config.yaml
n_layer: 14
d_model: 192
n_head: 2
n_kv_head: 1
head_dim: 64
d_mlp: 512
vocab_size: 1424
activation: "swiglu"
norm: "rmsnorm"
norm_place: "pre"
norm_eps: 1e-05
positions: "rope"
rope_base: 10000.0
rope_fraction: 1.0
qk_norm: false
attn_scale: 0.125
bias: "none"
tie_embeddings: true
parallel_block: false
extras: ["capped logits"]
init: "uniform"
init_std_qkv: 0.0292
init_std_o: 0.0
init_std_up: 0.0292
init_std_down: 0.0
optimizer: "soap_variant"
lr: 0.00631
beta1: 0.95
beta2: 0.99
weight_decay: 0.12
lr_head: 0.018
warmup_steps: 200
schedule: "wsd"
decay_fraction: 0.558
decay_shape: "linear"
final_lr_fraction: 0.0
batch_tokens: 65536
seq_len: 512
doc_mask: true
train_tokens: 199300000
steps: 3042
dataset: "wikipedia_en"
Each number is 128 + 32 x the weight over its row's rms, rounded and kept within 0 to 255. Layers, rows and columns count from 0. Numbers have three digits each. The size before them is the row's rms in percent of the matrix's.

# layer 2 MLP down (transposed), 512x192, rms 0.11, rows 408-430, columns 96-191
106:128085043138147135109169122143107145082096163109152081122146150112160114062101149123130141095119116096167113122168117165097176106154123170086076100115152197157177122161107084159101143144103107171094096085109133132121127179108146128202150094059156125155146131136044084181122163196102060100
099:153191114082137150113130144139141181082122077113159131159121152110232155107120184109133147109155124050129091119164133151160077189111179161169137124126186157121146146128167105159189123062100138102100095134132152150114145210078104138151141099171148079080163080134115123130117075083099144135
108:148162124137083113170117167132028116130105140160096130125157109158103192114097138110115155131108065193098119148188118182129117099102078151142129186172068167122107120192096115177140165180126142126129119176095124132111137139172148128130126117138120122105075101114071128151168108113107131152
099:121095159070150158171114167155108155109066126134116133144149108145073076128126052150102084117097119116102063109172130125120166243142171147103114132098124115113190188185137114135149082137089135141131134114149090112142190111131150133054082132116126161051066133142110125155145124135105117147
091:167150174139114141119135128119122131050115125114108134183094119154115159130120137174119059130128141139124142133157042171137103139140159103141161126108130145120089122124134146133179154130121111170128141184126158113114203092147113173130131142093141139147112150110153048045139164088108166082
098:134148121118128153139138148129183137125137162186171126116180104072085094116140125094154126135142100069149099178111125119123119124076113140150119166126116199124083156204129057163144152167124175119137182125191154117149140160165141134132131134165147153142141158184120189167121122110128151154
097:200104093175106163169106112155122111125155134137136093112147119127120185121137109084173146181126113111100102062140076121131069150117154145161105080143105147049123104155168119130141104053174124192122116144151161160166126142087126098167066144108151184197149125156103110077101163179139168133
095:145060140133112163155137124125108072100069115157103143065175099131128160115155097095127097153127135054074097123060144090109179193089141120109092099106116147140134096142087112088124098160102110108138140114113078130109121162153085104124123163058089147147054141142080121111097146153048171119
096:106127104120143204113135116158138117157131167140100150090107140133153161188104102054114141162093083166136121140125188173092145162096083134112104117099117115090109124116125207110141177178155144052136100147161140175099139105131116148137151098136142120132112149147109124116153174122145099122
111:109096113115109101140196113152173153142174065147063114201089138115129136172173151152135127157092110152142085152123106150106135085072128167119065081172084121110101112158123169146135113115098092174179173130107066135119084149092148140141144119142155104097103148131143153122081187111094091086
110:114117126093111149178051142094076073114136126068113092100052112120130100120101115097160064038105113056113113135136084099213136161105156158148094193182099115112185120127181090130193106119171127139064126132123125118105088174150127164138141087179104054105133132099141151100115062172105095151
099:107168048129165148087087126135111098111168128105091143102088092128090150140120095197138155070138150110103092176116132118114062141117153139096074071072129186154118129159111085174122115100122131121189100094140100066144120140147125155145212147129111139149118129137120135122085092152122156100
100:142080126196077097092124075206137049107127109131134091163135088166086122113137111138150118136137145140103130121160187117069151166110156158103103065128133047112187125098123222098118109108110133155068080113120112089123172121071085131082151144108094119133144174101117144100129126118100132081
098:091096154120152138134101116168167141145132122146085153128062135095149117122106131151149121096061071113172144123116068108145183178117168164113119147120172133153101079129110120168115161098155108119105157127104068127189147131107164060086099137124112149111132123160123173091072078075055162153
105:168136134092133161132148162122086128143138098106065089134091125147107080139110151066143078171053207109037069081119155142110164137168101105086172103085081123050147185115168149163108136123124136155106130133123115128123160099145179131099096141143122107111128129148144126141059157195114106110
100:166109139115151112171141084116158106119145112073183146080133181112122156141094161187137127123107120135099154090178136191159131165100130115099081107098145172158142160160118184158090161188152131168158076064128079121113118134139167089153105164158171142095118114117140126094183105131124098158
099:105196097115090143106130154149164157139112119157090136140151054050222120099144165146132152112132103163081090097145171182132092092159089200173159191115134147155137152139104084161079133102156164106162153107158164071170072076115163149108167156154189170109085117108125157203095140108104117115
105:114143186161117093118103127157102146110090093131172107084094109155123089076154112198176171163154142154130104144111154113090110107090098144080127165074188146122134079133126175127134093138148075075119069130135120119099131096142078156149128142136065152121092124129105223147115088118085117132
095:153142139162130073087104100125111163136146128056125102116135096130213080104149095138144130127082119137191127102102123099132104147195089117177156117101151125136178098079120062146087113126099086076120176091155108076162113118141126169247143068145129100110150103136113106148142166107155154098
099:142171116145120134131082150110124146072129096100108152121080165152135135094137091146099151091151102133062104095128099127103152106136116127193178143175119112082066134157125165146073133109110129163109115168097119158151106099100129109084174158172109158153102125158138110125152102086124121083
090:119162214134163169145125196132048172130130119091159162104117136176095175137177127185135112101120110143146167169144153112096153173150157160172129147111115121140134154147168087165089095181104134139226118153085195125130099142117146159134091130111148185125153107133146143132134168104154073202
101:040125123135141114115097070092111077059126169193161151051132126081135136115114119134162097200128099140093138149114107078160065094112147150129118092106071156182119095134121109160095128172150099101101143113113139107111093143090148110155076104127082131136126129125164070133149174150152162102
099:122148101145138133120063176144131212136095157169075086133123147119133110102116138127152080132116148112124064092175145182127047137115122136098106130124139050104162137138107162145118120100142075080159142179137067086128118110132137161169170099110104059114057103109117137105124151130173103135
# layer 2 MLP gate, 512x192, rms 0.129, rows 409-431, columns 96-191
112:178146088161153146112078092213109100104136181079105149155101171088151101105143171177178151135104072084164143131149103127190066062096090121112117117134111188138146140132149087158108130102157157099099111151194086141173092174166187143084122119112139131186156117128117161123165136173119121130
097:151161116158169131083156106103110167153051108140159078097164127123141090103092096162144138084109143146132143091165130106128143150106086128159082158108093106121127148151176123144131165152109127053159163136130119073104076113156101142130164114109163128189202129091105080121157166092092185177
094:133154142181116091101151081126099094140105112065130136137079159135075152144126094108093105203091129113107132151068082159034168118090156088101105099185074124116126197128214094125132123144138110160170106093071124112098110140149111173084155162179107119124107155138081134095114151099115106081
078:088130160090187159133110115109130207142091174168131098150108143139159119174134089063149110075121182128097121118112126146189128120188124106119111134105137159126151108147140093076169173148154152072085103097105157077097142067152131163091152166141119109100127035127160130096121155054079107165
121:135111130080137156111157177134148169175197129122165107181140096116062106133169086082185140156101110106165097113111110155145164129110101140172110192095099148121102096159166090104112163132139152091178215162128108109127123132088130112085126102170090135161105187107153168154100075179143153149
095:137131123126166135124111087153111129138090117121123110168113066125136060149110112086162119146063164101150177117108112158181180147121103092155165122145179110164149103179157119153125113073203152149100159112097078133089130115172102143147099066062090135155124111133140133142071140102150120178
096:058159077186061118131145179144116141149153183085141109097110210131119195093132156150138131160110126155142121116170098150112197126169140140144147106089079143147170101061139128147119060115129156160127142163055151119171105124125173099138135141177056118153129082109157054163108135072139062128
094:045124145121131127141102114079151165111101163145148131077140074126053110163122146138063149056211120110153109122114108138196158186141126136155107138075118120135186164104140151131158143143104169114124103087061117163151131071219148165135148123104103137093113077101141093091143148144102134159
107:136126072095156058108102073077091137113054119179081091123160081128138068140140140144103186117112132145156151105166136152121100190115146152130123116174119121152114080135073143094073106094193126146217128101073127138171082132141102100061159118073144134153105102134064126102159119112133131141
108:127108134145091133079147178126109163127079116107148141119065169182092139132101175129118119137057123149096165104126107088084151193132118137141061104116157153097124096157095147135182137133169084130084190167083120144149138120125158059145130190196156130142088098153152108077178127213158106114
106:196141082120152054151111135109132087091117053115141079159175141093117101148137166115096095103110185168048155188112131116127106163133151118096089170129158129148106162136131088151091129095164144091104205119163133075135112102126095150096119106124168093096093159099096101109161159100140193108
095:134152105141141147154112096178169156123126084168126115113103122124154130123107143089090142105118122115111166109161174134171122106184124071140125086138178102157135094143096147104080080069168118140132122167184145218106091141087098172116095131230092110086153104092148100156117113134162110121
094:140168166188143109170128090112099141151116132124083102128087094101097067138181073167093140142165097191164116110109150144169083138111082132145110167122116173144206117091124171086127096122138178097099158158107101091165136116102118165133071117091171147164072103157118110155129112105127131127
097:171142163090128146156124125209119169079117081143101096130116077135118164079136079164170155112182139161162101178128115161089136130127054162128123079138154114184129111121112137125154087063087113156106157134116126089075155192100105095150137074110166143139114126142136168164105113137100108104
097:120168157130113135130087116113145103131161127130109101068114130159087133114155141136058145079163150110153090129106128056180113124111154101180114149105130112141109144073181130132170109112137107167115146218130084077109154072165144116093143145120110134152128075155101149099188070146150102166
100:103138145159126072130145161122137189163146049196156124136140190131199161163106151144145134135119152131117097091137146091090162198157171114163120146170156088154165094115070119116106103075098097105130104125128162161135135135147076164100130092116129117098130123130153103194090110140106075124
100:089065086158055073175102113101046172162097143135204139126129149136146101127155141173127149163146094145108116101177139124133110082116077120139064085101053185119154080197160102178079097126117173116153128140139125084142101107068109108101140144142105117131103133132179113080149142151124142104
097:101127104158163157134157167165091142103103149162188129120112129089150133094116182074158143124126097145137231152127190146184131162126108160108124110235131161120149167133152133159145163150124139042135109128113156126094095062185115155099158125133141095151182127121108135198126113114086144171
097:123091149148127165086121098158101175178157142165179113146114146124104130149107104119180122141118130171100119122135205082108157088112151159170101129154087118090147070139159097106136093133115130139089150116098084121154077141076107167147144182126090110145112114112115123057161174069094141109
093:140120144138158094118110101115165115113113123143155163134169106177143128165130127164133123091088174163101154157019140108129191152087119154151150139151111156131101133133124082120104098120173158114083134161157209128100124143125093154127130104077168108088112123122074120136078156131143173132
086:183127125146092120114129100107096129146121127165174118112112111111099100150140171140129172159124096083207117181123129175083094101151116096126129159135125111160159078120138157142064104159101115095130178106158140149137147119159153115130119176095077129135132060197151160109144119169084136198
091:100073130057162146159108155178086084144080119114157177198139104140071108155123138134079100146081162129151141115074091083219145129150117148175174141143131161089151138149091154169116128141171101098076055144093166108073100125159080169118128140194128133115160119093136127106127168108131100098
087:086088116148133131134117140077131127127092081135136130094075149161113131140147096084139114123119153136201135104130148208082150133081124081142111158142143166201091108093124165136082108174093132104071074118155161108176099133172163131189174158105095100209109145141160048111145129059170111072
# layer 2 MLP up, 512x192, rms 0.124, rows 409-430, columns 96-191
108:101126117078102092145158185128162110118103123150140065146122145165191166112184107105099072100110148112093105127094144116116221170059106160092109072114099116041119149164129115100131095169117143103148182126137152141144147112123093158101071138105083127121138131134157143129147100111149188099
103:132138122100144104091141127179150120183123107143150112138166149100121146100147115081136096103182118103125197104220125164147120139086151124157093139183091131129134128115146080120097154137084082112087110167135104097113113123188111142142150121104137111160112121131103131128126143088067183185
095:109182188115112122107133086067131133159103102069119101193110161127056107110173125079077134125156080112158079120089121113105180175093137125083157128159156141097120114142169107092143077090208111109140133162145122195047127142159132050144123169146089144140158109131027101111131125137139092105
085:119102132108145120161183101124133211106115135149122107143127174126138135150152096074147095059118178136116146131118113166198092124154155122108108096169119163138172126148153127054181150096110133101082111124106137059099190084127119178132165173098071154096159079154179165090132163102087121137
117:128156143123132105117162151130126170110124140122144126103093153186113129065136073134100151120056125134149125090149142160158159141093095153087096044053207137124165099059120197151106164155131126138118109150175113136113124167143098137117211167088154079115126045091136097127128116128198128130
086:157105130154139154107098105150151147127061132066122122167141135088135103155170081103144120150093137111138141137146102172138117134145069120149140146119160117130138103178122138143128115083196106152125191082139048137109147095152060121166112048054077093159142089137150114132101187138144143165
102:127120102130135151102146126141107180176169159105068091154169101151131144104159159118117167096139120101122091100094133163119187143137135075097224204067137077144093115063135116094128139072138125124155113105095135122117100127133112193155144105090100109116162178107115055087073122147177091093
095:144148119067147153122173109140121113122207100102110100156183167124145154105143199086173159117086123079062170140155060182096104096148085157141105104178118130105068102158132075124138066091175115148131141143187145113146115165081111122102164144131205111074136166168166146132079129092128082172
107:175075101118159088141084147102109083174059132197137069113111119146118146167169133093093113205163117103096103141102195182126154151132143175203169129143152141172067154118121109196103134072135154132171129112152185157146137113135139100094126113131166110159181131144166146129179156124161119196
102:118135169112159146180043142123145128130104177139121136151065103126108122111123093135113074034149179106094127121159118171161146186146139159124129173171129103134128131133114102181217128187178149199058163171108099066197173174134160164125154115103117113119123132185075156138156094164085100137
094:086125095139165126084119141126150172075135125082165122128078081114099134112103111117099126137179170123129119176124079113096137133100075092116171057099156147118152131054129156105087126105109188077181067171129150098094147136160168155125163133160160148160145160183121140110086131084119117116
107:101124098106132109178153115191121181108076120151105153131109165142134182142117144116146117031149106137127213078126110128162087098129155113143133096119120137135126095106136105104077078092118180150121139142147180140106129126160095121141120080150119163098098103106181074095125079115130149107
097:151150108154131106148172119170120141133177123102139122168079080103063088096119164126171104144154090149111083082108124255134144081095123120125093096130067128150166071119153117145136076115137118114108161128128070126141135153095131163115099114117130189125097147126179122145129127151087135128
101:095111120107137032071161118077101105138184151079105126185146103089162134147116185091115088132069179103075134166163175083133161124071110141149129153136098166132133096149142140062092126225080160082086156137140124179151099084174139167117067171156113170184149172133085111149110167152160127093
099:122078112076207118121131108108078179146125134159147160142157156114132093142136133131173140119120128121177097125120101133103116053089137164125166095169117129149219107154108123113115131118151156090185146097158171183125070143066138099167131118105131036126082116126162098134113121130150168143
100:178138106116182128143107174100140130129078157095152186141148126139148117046115121121158229167195160131069140141121079120129055150155136149137148147134167096159127109058177138102115137144172096157138124084175136168127166123108201095113154141119088148114095110093133162137072145128130117108
102:127116103180083089103112112135092179158156192166133158083143096161121136111123135084092183138154117089102159099112070174111099176091104114098078128123113116119093135140177131147120098153166127048129098125123121141062111192077119087162177122155219100120098121174101130081082158121136171176
090:215120186141111081140102087099167093128164156065060119107143098140138117115159105248120125145108148117125059100133080121082166097140125101150165116084091148103129146152093090086165063105137132178124137119160137106155148116112110165163102085130148161086097144139185104069171164134155172083
093:110126149141154104085074099195125119128145155138126159153095119101141102133130047104137095191150083124098154107169158093117071116105049161145159087165185204147140143115128119115102165136150082115062167121080118152070132139108131136169127200174117126131124084179170172190166191116089171066
094:134141079093098106147107191115096121199147124106144082167113149089088143059147116110104114106162116124152087119194096186133081105136128100135077092096159116106112134094111144159137147147053102152127128102096083174152095124129119122123126128193173105174146102125119108079108119082089077077
094:151123053065130141136121127072124116090145078162141154123105157133090136142103169160142174125103165109125145118158174103121117122166169172124141111101130140125162150091114124117162136178162103186160068116150109112135129153060152143178108120128095098060109094176092132145139134133119061119
088:126155117096120099074102150056185160146147103138094090028106120059168110069188137100152134130165075102169083140173177105069091152110167113090116084094099127176108101066150101171143125135138135150206112136158120162117147140115158096112089124079121113122093133162074123159128105144093149125